config.toml
num_hidden_layers = 15
head_dim = 64
vocab_size = 8192
hidden_act = "relu"
norm_eps = 1e-06
positions = "learned"
qk_norm = false
attn_scale = 0.125
optimizer = "adamw"
lr_head = 0.00413
final_lr_fraction = 0.02
batch_tokens = [32768, 65536, 131072]
train_tokens = 422300000
Each number is 500 + 40 x the weight over the matrix's rms, rounded and kept within 0 to 999. Layers, rows and columns count from 0. Numbers have three digits each.

# down: layer 5 MLP down (transposed), 1344x384, rms 0.0199, rows 487-586, columns 320-383
# up: layer 5 MLP up, 1344x384, rms 0.0226, rows 488-587, columns 320-383
down487:496514511497518498500491509512509491500513505489494492491499518513505508515512494525496502524494505498504502514485485483486508506505505494505487508490495466484500507500513501519499520502502495
up488:504370636516349483585525477279486565568493512538411620444476503442481517497457603521575458574650505646431550508479598450508507464629504327554612569539394567587450479400649734477436637539361476
down488:543410491592392563560514555594499525395467625473438463512467402636447515500700547555422494507622458379487548512522468466330378586510411561616671485345457468585616572422658343393403357552528436
up489:552525500421494522476615492495475539546400487489417449563446541460455509511528485447507500513528440562522578505471428460411389471631418552573512522441524510414621396557633471508541656452352463
down489:457477612418505548597475477555549412344493503545600559486547563455551499429439516478473499614581383541509507474576589554455536427481595560469496423486618512584506567522484581478628582498448536
up490:513492488505489509505499491479484489499508509514505495500504503504498483485496517497502496500516505513491511498493498500490496482496521504495505503495519505506505494499498493504502511500486499
down490:496504497503505493489493493500498506516509511503512494508484516508508495506509490504497493490506497513515511498513492513501503490494511494510497480497501518508491491505498489511519502510498487
up491:474485498505501501504500489470487487491497519501520512488505501514495495480505526507490494505504503523496514513499502499497491480513512496518499486497491517510497479510493515488521524505493493
down491:503521518493518485512500509511508494491501506478510503497496487509517493516513507494515506502498478477499493503489488508518486486476500514482503499498521508506507496501488506488505503493480493
up492:467566450469544398501577507425486375490431415502487475462521522423493507470600421434603487536530490504523556521443664423509488422527500622520569486486540504459497340612583602576481620429331525
down492:473632503433566562491481546531538511536406430409447543427594526567485518521477449510491459362540551558539464498442477510551592510498449550521625489419567516535461450447481492501430506482575446
up493:510368430508450501554612505439492557498515462499510635516452437486531501522432610546498474654666613577489501546510529468458563438538528462465639483437497446559455469527583509575518642483537470
down493:453469626382478496455582422506555409540513479551378547535487504481498513503524450598542462515421503573490520484440437597436440589485376436557474505405570457519553467481494512500567397573529515
up494:506558442553441448506497516497412579598418488528538617477430489474580485508422639551403481585565518523449616510521468422462589484526593302463542491534523668607507473576586583560506469511495460
down494:539527547573503549539476564483371556547530407476547462453571562501462454489588592570426458423528454557458356391450642445493611536539404492496585587429544346536441520539442536433486347463551474
up495:414605512417458472502472422401428498440495542541653509524432262552508504556522582521465459565586574557442548470586618434402364405565408543482510520413554361448604458584480348535535512552516545
down495:539529601476536358407417469410535431444580377535591616578587476504589502436632534478413496487511424520516404536620540424595443496601595550469454525429485481472504505611433380479392531552487517
up496:477494491519489505515504489497496493486489527512513533495510499497503501478480513502501501491532506491497505500521533500508494461535527489484496510489510507512505480487521518515516489498478484
down496:490503509477508495511483512507503497526485496505505498506487529498485514489511504531508497503496503511515506501490516519491496519498492502507498476503506492473491497488503496502506507506503495
up497:450491477551431564568447498475385446493509575518571448477525392645511508518463523292449490453497482488559550434572518424390441514520631565422507509585463614483510417574622583471598505442435511
down497:463512463519503456588542479497688580524562551502375553479524553441489472442516423357519507544477544569439537396546532467472516458410511548439483501498507395527533479567554441590355427520466525
up498:501486502518506503499508490486482506496500510511500499501505497507502497511490512511506507503514483503486498517519502492504510499503525489504499485489492511508521490493498492494502504508484497
down498:511503489517493510492513488500495523485480492516483497504513478482495492493514496512513490497502514525491497489497481517518502464518505511489483487507508487505478509485511501526504508520513491
up499:488496485495502496488525501479497498507492497500496509495492510503488498495507511513499488499516515505480508503511509498512522495509509481499512493498488500514505495502494509501490510512490514
down499:501505493505505493494505496504506497499496498506501505515497500500499488500506497494496493493502495482498496482502485509493507513501516502500490498499511502500515497514516500504487497495500504
up500:431519537486537537477483470492476540529557531514414478407608509448476499463473512515486478509513475505511577421525359442498540438487546469466594483474575543439576521526492539507617512508471491
down500:553515512488557550484526464517456484473498528519552444408543462460468515473630434431446459485419496467482551483437434507476547424429547550517583498470517510508542514478514641432382505567520544
up501:443476487519457492486528476476473521528508525521489499506483511520487495447472545492512485531538533520463545527504470481483477454523519471492533466494527520537522469507508513516524515499491498
down501:496475480494511514511488503514504544511507498503478502467481506490468506526474493503481496525524512500462502498492482543501495495501479533532487516571511497510510482478530504501491534462521528
up502:492492499522494512487512486489466480511503527515522511500486498511513492486485516512499495502516502519459523489519505501492520486513523489511515481502494516496527497504533506497503522494482490
down502:504509504494500480500502483506499497505501513512506516486503498482495509517492486499517514510503495477483487498507496483511496494531504491507511492502502485498490509486518494484478486504487520
up503:488502498496504499503508502492488492507503517508498505508502496511503500486514516512493493491501508515489513489508502491504486493508510494487499510504507516508496495497508497505495503503491504
down503:498514501501494490499496499507489491489515502498505515497494493494511503499507481494500486497487487494492495498499500499497502497492512516508501500508506502510500489509513493481497500505501505
up504:498512497511497519506498501501472491496487500504492504509496487503495498503500521512489508503511497497485519495505499493509485497504509503493509491495486506508514500499506500490498498501501498
down504:504509506501491490512508500494495503504483491505498496494496495511490510519499500499507510511494509511500488504495498493508499499511498501494506497506498507495495499496500504504490507502492503
up505:528360528557455525512586483393474506461579555527435599484615555508493471562447593467595498537596387636605503551604456606683423496546542445489547387586437557666622492505541470459454587525462486
down505:447434498431541587416496497494529590464589347516458521521405533504525462545370430434527532515434353803606275449537468572543581511574499383538304559669458466638563561512451401406449519524524423
up506:464487505508505480493514501463469498491489497509496512514504477487492492474523526510493497502520501519494521500495492502503482478526541485490498489484504512512503477483504506532497523512499502
down506:503489519500520495538486515485525487489495499497513495505513498512500504506527510535474493492517507520495490497481504523497526500517503493486484489486503492486486507505528461489501503497511492
up507:489499501511508509506503504491470482513498507512507491500487487504499498493505513506502502488509511510500518494498503497491483484505517493508518498483497511502509477484508489516507531500491484
down507:495497491505504503488505495498499501497509499503494495514509516504520502494483491506498497498511504501491492515507501515494495497513503491480507505501499509494505513496517495516514485512511507
up508:483492500508498502476513499473493497502506494511508502500477511505513501499504522516511490519537502506516513489517489497518498474518513472511507491497506521509499485490510499524485522519492498
down508:513515474508479465503512507502517494470505493522498536473514506490518514498506494497492477492489465522519497489485493503481494483494496467491496515505480519504474492496502486486504493502494499
up509:479443481467461516479475484426467541472488457513483516517488475502502505455511592517555482451560496474513540513486468507539548471505482440479555511476600594515592521442438550518513517480458522
down509:474525503425489461555520488442505410495495542524512423614556471526490496453504435460619517446468643383459520494576492550537455519539447454460418646464456514404477424500434501482570542524500492
up510:453443568563419410500523476356427463626514487500440421551556497483543511505544496442506466504666640558460581454555556527471531408509627368517592511566462523614511458491605565466386534457555515
down510:560252471510572552517468522686492488623485550608455275422375522460491525567416374524535470604386495457521526464442643551379472423450513506565525593525453528550422407556478469517539576488508537
up511:484491500495486500483515494473488487522501499515491504515501504494480491489505521502506485522528511524473525504493522511498497471501517487501508500467485504510498488525509501518519540490486515
down511:488497508488514480489482522478498480490488512480494494497497489493510511484488504529506493489485511506507507507503508508522469514504495503529504480479508497481492503492495500492503488485504504
up512:394485544490554383569495471511478501568518533527434525517498512550513486399497578544510487559460545534455527545534500506396549450654565537465514328408539545516453411555668518559419526471559501
down512:433536466448376476453594539468522527597431558502527464600422400464497483529409493460496513401460490566560504438428483449384367380464504491527536480495490414421544552332659514591432637572740488
up513:461531426482536448506641498486353507558442481572445467422482505464518511399536626505531489563583572556342604457421385522410411418480480417472541504497503472551529434547543535597389507523306504
down513:496515409413552455431576516419459492484456538523485456490505450393532548433546535357482516433452559440573617496497509553432537357480488390484446484484463509471469509507526468488428589497519392
up514:511485450538549476525491532432451441505495460523454470569602447442506518473422606445492465602539575542424442421527484544391559394549551410614516578438513520451518548571530551638451605479502460
down514:608576469500519539497550491503509479432476558549399407515606432478488541487508461435598448570481535503366525343561423424459554537465583452498480653426512492486384494445512655522486548564564490
up515:479492505518485502491498499476482486523512513511490512505487480495503505483497514502519487488507511501482506479501500482496520458508517490503477473499503506519500486495508515518512519501486499
down515:508528494491497515504516514490492479505520482498509500500489499478512508511511474482479501495498505508491495493506486493506497490513503481500499501486480485502488507509526499501496500470492515
up516:516475477430551465524565508433462364435481548525531535499449433516517504452575494542531493464566414442526506518372436392489446439528506476436605440490602551483563484496552483536550601463371500
down516:483372484490575511544514487516460454495496510555571481588573448471493536537548478478578486543324518432474501546519468474546409447462527450421573428411492507366486452528494477549575546415393587
up517:494499498510496511498505494486490493505509500519500492506495492511501505495506503508494497508502520503485506496510515497496493485508505500504510485485489511495498495480501494523503515493500499
down517:506507504504492502509495488490494497494490500503495509507489499503494497508495498493506484487507496499499497494505505495497498496507505495502501509500494498501500500499493494498500503505505497
up518:496500438474448495561575477529488483456435481507530520501371515493490492575509555417540492447553531472521454566515554479446472451506559508547492524528459549595518447463451496480554532536409468
down518:398514534511485495527450551456541458482499482431474512477583449485441478449522503517454487486382459519480552484489513565483483552465432512511573463458543429466485544526508523529449437481499482
up519:491493492511499494503500502492499494495500505518504500491501501511493500490516510496503481543539523497485507474517500513516531499518526491501505482487516521505487490496495514524502527483501491
down519:478487492502494523498506517503498485481512490497509503508490501490518495500496484485490487496524485515481503487490487510518515474500514492486499502513481486500505485533502510516483496503495507
up520:497481501496493506498504481484495468509489510512507515483495509507495503478503509509524478494509506496464523504497483498490493482502520483506501481483505518509507491512527495502491528492487511
down520:492502495468487511514496496497509463508501511488501502506478515489496514491491494497493491489480498495479513499474508507500523496511491502502498509470501511492502499510475488509498506497512504
up521:473492473495474503466520498493474452484500509508500487498498495495506506478496524499532488498520518536493511476497480497485499503514515496493492478493507521485523492491541514508504518504512509
down521:512446523509495481510479514483518528492514504494500537494495530533501499502493509501464484490506477505529506495503489505459478498483482497455508503521527473517518502499485513477493492482484512
up522:501489506508505523508478498490476492506496513522517512505492509502497487494515508499494492514503513519471515489513508491502513487512503488504499480494496525476502515486508511498508524507480495
down522:491507491479516509507490509500508515500493498515510495492503509519504501502509503512490497505491494509511490489508486491485503496501506497503495497493506493504492497501501482500491490494489505
up523:546506486466380485523643514477443635502450566520348563586477537579490488464403559469432456513490505488532542382625685416443578482618608472455492458596496494516462478512502622488625476484522507
down523:491516469467592529523478602491372598473528444569570523464511485486478528668449458590469476498400539484546451425564532456547466403410554583521424502585522319543475505500436467507560414491513509
up524:487585460542395510462461519521537497418582656531448401503508492398526498531414485445593474499478540477463450467553429384330483479497506592498450506528360633396506335500455569380593508507437468
down524:525629419466500490420416484557558578472529446496549394541440603505563521509460535545594506471528415397446650562589540496318452615452523484597450513434508458552539418509441560508465376575558500
up525:502472489506484516490510510477493494536496525496509505505491503501500493491502522492509491495522509510483500513495500497490495484521505488502500500482500518514526480494521509495501518488499482
down525:519501509487494505479506502514486504497506505511508482507502503508483516491499501492492494501507519506487490496493496504500490518493476495480494483485510505494495520521513491500496503506490495
up526:487500512524502502499504493486481490515504496517510509492507491513491501486497513498515500525514517518480539493509504489505485485518513487510518497504498505509510482491505518513484514497492512
down526:513494497494499502511493496510511534504509500503494517495514494493483516500516497492501511500506483483492507517499503496490493503470486529492513491500516516499514526500492486493488473493484498
up527:481494493522500505488494489499478490493509518520500503503504503504506497489487512498510484502532483504505526497520499488513512500502520502512509491514490523493517478516525522519498513495506501
down527:515493497499512508502504483495490509500491507510528519488516514503505509508517512490489494520510485499504488506500495493486478498497508492495507534504493501489528524505504486501489509509493491
up528:485484512493490493500508488479468511513504523517497508509503495506490499486497536507503494512504501492490526492513516490483487496497498485499518506493501505507501504487520505513486513502495504
down528:480510480496506490493494506506499514500482510504486496495502493486513491522505499494500497493482502500503525489500517495504480507503487491500495500491493486504506494499504507499504500484491491
up529:451590521441436455485491481458541484484479476503436447496482476440472508520381600400558489515496459525490562497526425587474578529468506557562403508427503624489577472474450450519530511527528473
down529:514476576386476448549436502537561524499567463504550589544551538538550446528526522528545513521549455433559538606493560465469485593281518542491452492462516511593551520424440522526458524530544511
up530:492512493516499507497510495487485498504485508499498507492486494497488498489518513507500488500517514505490506506511504497494496492511511477504504505496495512518500484495496510505492514511499490
down530:492492506504509503498499494492494504487507507489489491504491491512508503502501493495495506490492497500501494503502503505499493502496505493516497494504503492494505512501508498491503495485507509
up531:493507493507498514490500500481496504502485508516498495500494501517491503487508513498513504505519503511480511499507506488499514480505501506495504490495506521507505481497512498509503500498499490
down531:499506509511488489502501498505498504496503503511507506492511497504497498508510503496497500505488506509502501511497506507493489497505480499492508505482518492513499508499505490496491502509500501
up532:492496494506505497495495493485487492497499518511527493510500496497487496486505517500497505497509511493483517500493494501512486482506505507509503486494500513506500485505527485505512511507498504
down532:503507505504493502487483515493495494499497495498510504503495488510489507513502496509490503495511501512500500503496503512483490502495501494506492505477508508491505497505491492499492508506498499
up533:490499503509476513491510504479500499483474517511475502498511493506486502482502507492514491521515498500509512514508520468506509492502528484502516498511504515491512488492496500503504519509496505
down533:508500490510486500498513490511491514501506480508501508501493496507516471501484484500499484486485488475483504497509493496492519503484491502491492502494518492504503501493519502498506490475512516
up534:514420476616552574495491514435514462591594541526499449498526540432501482521493444544486479511431508469546503493509548566495450512472570522576519479469520586514487436566451465496508506544449494
down534:398458514453465495586446468527437481401531516484459536433472399511461540589488545577496430514521523542508500543509503448420506542488566504517493476529555444478527528489454518466529464529577463
up535:487481496507498507500486489495488484503496498502495512506502490501497488493506515492516488508506493509486516507494508501500497486507515490497500481500497515519494495495503498505510522506490494
down535:496498504484487504496497507493495497508514497505512505504506505506506497502497513510506500484489499494505491491498496493510496497493508491512495490508513504507500509507502507510503492489510507
up536:468506493519499512472506509476483491494503489519505530499504495506504506460492493496492499505533510508504515496498503483505474491512517493499506499498493534482505490481511511524506533501498501
down536:504493488519492505518496493508490473531473509515477483515516486469501471499522483505491490479476497533487516529502497503516497491471502512497492501503514495509485498502528498481504486490514503
up537:497496493490494520499502490485486487517493510521510496506487511509522504486498512494494490509513505498480513499498487491493495504493504502489501504500497499496502490495498498515503524499500498
down537:486490492493500506488501506503505509510508491497506506495501508511505493493512484508501507504503499501492493503499491504490496502504494512499499501494513510495497497510499501493509500485504498
up538:498573447464540482579553512461389505558514614496586478455389557476509499482424623488466490405571561535386474462513419479438531481485496379466565507572498531537594459587545594522537535513456504
down538:439493455541604493545528538485533633510450511524547536545629520547490483515534535452413470520409550496401513447540577498484583463497551452549519477487540481560405503520525529468490501511549484
up539:559573508468430521496599531517470473404391573525497424446480512430440521406472496461467490435506414456606478452530584390494444395610543453614420465402463519370563443431605462623518560487390516
down539:521464380516606419556520514370526538480467438488514381513568589465437502536412546499457522535510584571513434523396485454614509337518503430424398494642535457451398325427458632602562580458570482
up540:489496511515498501509516506490493492506500523508509513500478497505503488489506510510495492516515504512489509498506496496510501491511507496495512496491509521513522494497496514504501506500507504
down540:497515495498495495492503494498509500497506494507498495505510502501503499496495495496505491505498503505512496499501499500506506493484502494495494495500495504500491493504510500499494494504490498
up541:579549488512466550517518531422439497531431455501499435455344500414442508460516431435558499611497531542368598473625422531566497450610476516448466469504423525443499420560566459578526526527334531
down541:464456521556517463556478502504568485318413475476511502422472477513470558594638476503546569461547498484412514437653628475530536515472569509510554448646562615544452516613554529525537416483536519
up542:477494498502493512499513491488467495505500488525504506495516501496496490484505522497496475509513509517494535510518509496482494485509498476496490485501507509504499503492494512495502530504487505
down542:500512512505494484488484521525503483477498495489511491503496486511489521498499514490521507491495478489517501506489500529510465517496508499492484498475512494485499476500514491482507489503485512
up543:476497491517496520481505497485488485500515507502491507501514510487511501489484506506509493494526501510489507496504496514496507491501516489512504485497504514522502476516510509518501514494491502
down543:498491499506498498502492503492499510493506505490493513496489486500500502510474510506502498530508496510522498511516508505526494494529497499485507512506516517509490493479494508490510478503506505
up544:483480481508484518498520509463477493513475514518493498508515467503501495457485514480499502509518516504479511512508488494498494464515510498498511496484482532515524478502522494519489513513486500
down544:503475499503508483490473487501517487505519504509521529492512497500493490517494485515500509516489503481501515477483505485493513479508510488517497488505496503493484504508505492507502508516502511
up545:498502503521481481472515474467484495516482499501506510502510475471500490469469518497515493492520516508473530521499531470497485460502518500494491495516522523518530471490506494478509518503504485
down545:514491525504462514505496504485550468504495509490498477494508464507497505486508499480506489485523492485519527479516517482465493497519496477500505515486469522511510508508493498485494470497493516
up546:461489507505489492496519511485483491508497516526491512489517492498504488474505530514490485509528485502490521512511507498509509494508527482490522493508507522490501481498484524523502516504473511
down546:478493511467485497505513487528527512489487494518533497523515509493496506500500519502489490484517489491529478501499514509506495505483533515496497485493506520492515523494496491492516534515471509
up547:501502482502484503494507505481479509492506500513507502499494496497499493488501504485511497505511504508484512490501516491500517482510502496501504492495514520493500495513497502509492501502497504
down547:500491496504502502500497503496503499495506503512512492500493494506499499486514504506499512497495508510502501498499492516486493505507492502513497508494489498497490503490514492492497489515485500
up548:456338492560504587493554497471431421484578540520432531528420566532458511495390646473461493637619400412430492417529539468481423446565494467491530534514614519564554481491448505515421621563426496
down548:548583550463632456547586492579608512493574545526507468449442572475554505551604437479574538564562515480523519492532518471642461350489588521469440444544368492497462513455557538568505583461490575
up549:486494499508504501515510514491481490511495515503496512509490496518503492484496530508495492507515505515498515487507501483502505494507499485501489492492489506493490504509485503496491522495506509
down549:495502508513495510491498514509482488487483505506501498502505497495498506514511491505491508514485488494509491503501499495497495495496504509486497494488494507505496479500492499514494488490504508
up550:485465526498483652610511467476431481540560545495562504483437527546530502440525511488549471421569544452292599536618539572420538399615475415435588546500462509415361483514521482516543558468493534
down550:599484574418565537548493539530538472440486439496592545451536461509497509594505479436474520486517451567480487510578475456509593589446639515472553578546382487458560457451451568577465458475506472
up551:526494498515497512495512502487499500508496501518502496489497501493495495485489514511497492507522510507489502502508502512496500489492514496503508501477496513499495499510502500502497507499484491
down551:495496511498495482504510502497501507505498494495499483516499499508514491487500511499510496488508499503500503491513498504496480501503491503496503495488491505506498511495508505496511497502495502
up552:514399500560538504517441509485521532584520505532519603502479526489514500451485523586567483435480489447544543549506376580463434511543635477483492488560487596582403402432510422483524521489459462
down552:555476479525454461446486406409452473513473550490484474527529409516444511582522511463474440447478546525579510528446575465527479553519524445506470509481471472450564482545559510435393493558503485
up553:497497504506499509503519495480489478490501528493508493497502483518493497477520522508494476510520497524484521501495485489473505481504516506503499491482503516497509498505513504489499536509495490
down553:508488490495501496529489494505497502480474501504474516504520511515484512482476520488498508478519497498503537505505506493491505491494490495488514526483505483506518482472501509526496503510524486
up554:478499516504496514487511504470491490490498512518487518503484505512501502481504501500537482521515498498489508477514506497494502474498559499495495469489505492508521467511500504523488514508490513
down554:477485533472495500539498505487519510479529511505514487485496492518503491525510476486531494509526483511498506482511476513500506501483515480505488486493471513505479476508514516520515503514491526
up555:391482502421487397558434529493487371440509446505593520572524532560556489401498494453544476449527570501468491547548513472499579466542569426448462420396546495466537551447612526483534522496578509
down555:478517471510469506598430500504546529547543460514534532526557461485522483532496570576440510498510689470525461568493362625443383431512529523516487480530607598436506521395515521425497515570507544
up556:497494486511502500489503489487485492505498509509509497493489506512503494494479519491509501503523514505487509502503512507494508486510502486516485496508502512509507486489512516516496514494505505
down556:501515493489493492508509500508507493502495491503509484504509507505482494511505518489511490494485511502490505484498510507506493513485509504503498509485487489489514514496510502493505495509486499
up557:465566357460434434452566454470529360536430514501507478495453482425468521547381535597529476487562606519391535551500551492484459417507546443486549453528448632515445478502515606639405597497452471
down557:486496507441481484559503418532624542485512513455470426530375436567560528565421474683569591538445547392347511498328516523484364520447475456505454586418600488441576520338610351559561470487467511
up558:536606493493411503568483532457522434431519444464540558485479426543501517532476566443446497512557616501481551448511585469424692446609499428471555441422424452554529396469459469548584477485586448
down558:626465509427433457472358503533432558472497509515488501548460549533468503472583479485483495415499397564539429524457475477409466462444566545534468526488513570530506534555510492457428513421442449
up559:486507504501497493492517495490491500503499506516493519507479497499514491504512513492511493507520504517483517507513489492498509488516503503496512491485505512506515484496483498503500528503477497
down559:503502511499504512513505487486513501501498501479487491531493487490503495499497501492495495501493485494483502495510502498506514502498508501507485492494487505499502491510487495496514485498491492
up560:490500504523488508517509504481467492508481536503493489493515484530487494478508530494487491513510518488483525504495491480517534485504524491522524480484468524533497489489495515494491514486520499
down560:495514504510514493508510492509513535481512530523486486526537507469488488507499486491478502487529517473490500502505457495495489496519479507502510502469497442506506475454498469515486474509474522
up561:499359405477585604528480478399434586504488531535572495510517448596497494393605594639467484567694556518534531469400466572526347405526455515446426409545552552611615483526544489616510628484440487
down561:565478449534524441374457481555508511508429483559449542514511504488547519452716433573386477519486563599564458443514527524421398475533497532368446480563515465449546491507468462538482462430477452
up562:438356504609499559585568502489498518486503563507390491502583599490519486468452502517473507448472340535537524485545497566567390389549523301532472493535525644543542451488441525535520578555441477
down562:374527559547507440603423495492379508517498509506630482531459478506385482494472502578479499514354527598595485433446420523527541401573381498442368550553509495524510502466480468538563573562424601
up563:514505478512481512481492490488502487511506512509506504496508501489496509478481516497517483515507499515485505499503508499483499499490511502496505490483501518501499508503516516503505519503486499
down563:486508500507491520509505510515509478502495504495489499496486475508512504496500494496501496502484531492469472515494496481529493482485502488514498496501484484493494483514501499483479507483485499
up564:491488490510484502486495484484478492502494515528499512498521484507503494485479519507500483503532514513512496510514528502492489491505532529497501499491502538488513480479509492502493510510507496
down564:520488510498486519481480490490512493496496504505490520506514507495488499496480511517500496517527519512488520504522519487511530511518501478477487492497511528503509508494512511522477495502515504
up565:490459540460445660351515435347435491666543662538416413497415493479520484394454518453493473426532669505500498464577521549506575430579474460541462515560513460431621526517510445475420560433538517
down565:401448503387576497539493403582513526564542599522589498393380545532449475559511434451378522670530397517601520500490491582475454446438462414497431537527446472446572542463581408474517545505598585
up566:348427472580519548507450481430430610514512497540563612518551401497495481428453522587584492471562512623422509565620522569490398360495548552519455451470621543544542536428431478559556515505618449
down566:622567528622409356477488508593471464536465440524449544490552531500514501480514601546419533401506491547510474401432586506459443427630493509592501462562491535460405556505601510470526446508442506
up567:489505499504484494493516500487482489505496520518500507507508510505505483478507525502521486509522514514482506494516514504504502474511523492499507491483495510504505470490509497502514522507493487
down567:519494494505517496511497513495512505480491492492490506490494505495503501485496503502506501491511506515490477489514502516528489499492477511502500519476482517499486505489506483484491499497504488
up568:485501487511512517493513495477484490508495509521491508511495500502493504475507506501489496498513501489497511493507496495504501486511507488495494503508510513518504489483514488521477506509502507
down568:501498492501513499506500495487490512497502509497503499492500511510493499507490496489500502499504497493500502504500503510508491512508505498493491496512490503506505492494485503500503499497493509
up569:466472509538499532480492476475471495498513517530500507494512524513491494496451525504504478511506517522502503512495510509494517484513531480493536470489530500524524494474498520553492530495489488
down569:516524492479512490488500524536507500495492518480448471504519499509465508510479528478518490518519516472465514526497473484515510519467520493487486544499479495506533500507494487472482542504528507
up570:551464439412553526618485512462551405500477438499425522520447494494499521456526503540496490605631497490373596511524515454500551482627476501455470429446587516507489392563502485507514575442448493
down570:470452514383425464486425523436476554515547578511448533610392476559495470568468485460485510469461549499560484499477446527392513502540517478533441504372516451527517566516519516339540455485473476
up571:480463490527458517489512519503481489506506531530503508486480509520513493477474515492472495504534517520505523503495508507481473488502515514519492481516501524504513493511489506503500511495457518
down571:497489504492522534501475500511528523497492504476475498485496487512489491508481492489491479504495483499481467490502492490532498460525492515499513527482489489505483485487488511500514521485490488
up572:495434544612580650526557526498555469498508469503590542451524566544450502446451640503577494455549531474506445481543610524499328495524489583401402513487531574475574411385507549592551579578466475
down572:492497538509639400534561498479417355480545517538649422485533395486530467464467594592440453480331344546428512532528524462621600493411440571465528434534546442511529527506497417548590462481558546
up573:477505489496490516501505498480493497517495518501512491519499507508502490497517508500501487501523490493484530491496489504490515472511508499495493500492505510498510474517503529497521512491507511
down573:518505509512520505517505494513510486525482506505507506491499509527489494498507484485500479514480506512487509490491506473491498481463508520511510499503529511522490498526499497486466491504509505
up574:474475507506493530489532496462484488485491519505514531498494489501488503463505499512508467519532522513460519496525498480508502459516527491507531479491492509491522501515525519507501520510476481
down574:501489491482489519486519496500470492500483484508551499479506488509491509482494506493506494498502492495523498501489479481471520493501511490512490499511499478501515514513499506507514507477471472
up575:558535571551443483545571524496554474669464572498458493535520408512510512489378503486455481587544450525372563426492558570539618498602552511541477482451431564508633494560622435463570501466504474
down575:511495529478502553472430553551622501470474412552536541522556468497471478485456565443481499527340510506376492507484409617432552440428505562560497466481525432581630467523528556478395490448466460
up576:487476489502500477516493495484480481508498498508488512521502496505491519496498502490511496483517506505474498494503501499501497486510522486481518492495513513503517479508501513501486525498467504
down576:491514523480508505504489516475494518504500489505497500511499505503487510498511512493509493505511498501530500480491513494483487503494488483497501491499527513474511496504490499493488503498496498
up577:455508518512385573529627506530344539403401523529498657582442503602540485401580602443548460661555538506548531470587457467460644439556554490466515495432499501660477505416478630479519479442543473
down577:569526463376556601545452515468486574524430574623500504355582528425585521535578546514505524550590503558505567428572366453600577511484571588545516411549481458541359549490444328534431477421532445
up578:487492499508505510494496499469497474499502507508514499514505495510498505497490513508492496503508518506500506502522521492510506496499514487496497490502505514501508496513509514498503504504499499
down578:503496493502506493516500498516499490484488491502488508506501497497506501505483497501490510509488495494488496497488507506493502478499495502499498502509511498513516490479501499498505507494500492
up579:488500517506495505510496491489481500504496521510508495493491496500506489498487526500518493505508504501485513493508474493501515505492504491495499487482507509502511480494508496500497505500493487
down579:497495502500492501492483483498489508506518502500501510488507509505501485491496499504490488506501486509499497488515507504503494513491495504507489493495498496499497498490492503503493492491493495
up580:486489484517484509473500497472496485504508508513511505522485496505497482485504512498513488513500504514506497497508522486501501464512529509497502515505495505494508491496503497485494521501484519
down580:520510480487491510499501471501509519491501505482485506511500505492497515500497510505487501509521490504493474496506504493506486504486502500498503522487498509500499514502483519504493486504488499
up581:438446497509515513481495470435502520484523514531500524485495517527503489465494524539492459536552507532471515516506541507497519455498518480513538467530495519544476471475503539526520567494480497
down581:526480457504499490547493507500479480458440509555501501537504520517509469499522516449534474450471486462535482537504496502496460490462511508526487479479480474451469491495494492553480523527543501
up582:492476497512493511513485491495478510514514534509521508518472504510511495505477501503501488521511506519499504516519515490515512486500509502494519477507502486488492479521521501510526527500477506
down582:482498503485487493494496508504493489496493513499499479494510494483515513509486489492504502478494485507505480504489502485493479511482483484503504488517480514511467482518494498507524503512493494
up583:487468495508513528500521496486493492522500515498505515492485497508482507475496521494515490526522521502482525491523516505511522486508537491501509459489512522501502483503497504513510529519475508
down583:518484492497457499511489516496513498489520518519476489510490520504507504525481495515502505498488503474491474511524516477491509493490512505520517495480528499498514505519504491488487493505488505
up584:483486492491498511495516502501495501512514502511509494504495497516490494491505505505499487501501506529490513491488491506493501486501512503498495485494504507500495491502494502504494509506499497
down584:506494492502509489494486497501488502500496505501496500488507511506493510505503506507497502507503492509499512506507497499497513510482501487509492502495511492499498514506514487489494491494497489
up585:491492473507511501500510494481483478511502507500491494503501494494501495495512508520484493508508490503496511506491509498505499486514516488503504501492511515513501479509499519494494521505494502
down585:505491497505497498499512492490505508504491514493519517495512511500502502500493501501492501491509504507501502484505490501503509493489509484499502501484510504497507502491496504514484507507504492
up586:497498507514490515503507496486482500513495513504491496520508487496496498479501505495510491511520492511501519494502487498505494498507512491498514495491503508509497478495494506515492510500496498
down586:506497493490488508490492493504500505510499509512494513505512514492491497495491510507509504483499515496490499499514511509490506495492500501501493504508501500515495511494499491497505487511488505
up587:470549526598392446592600537466520488429473426493560566508454534549561489472493592434479440422597569477562440506571525345506580386537546516403574463516540693496551491495455659432486565492547472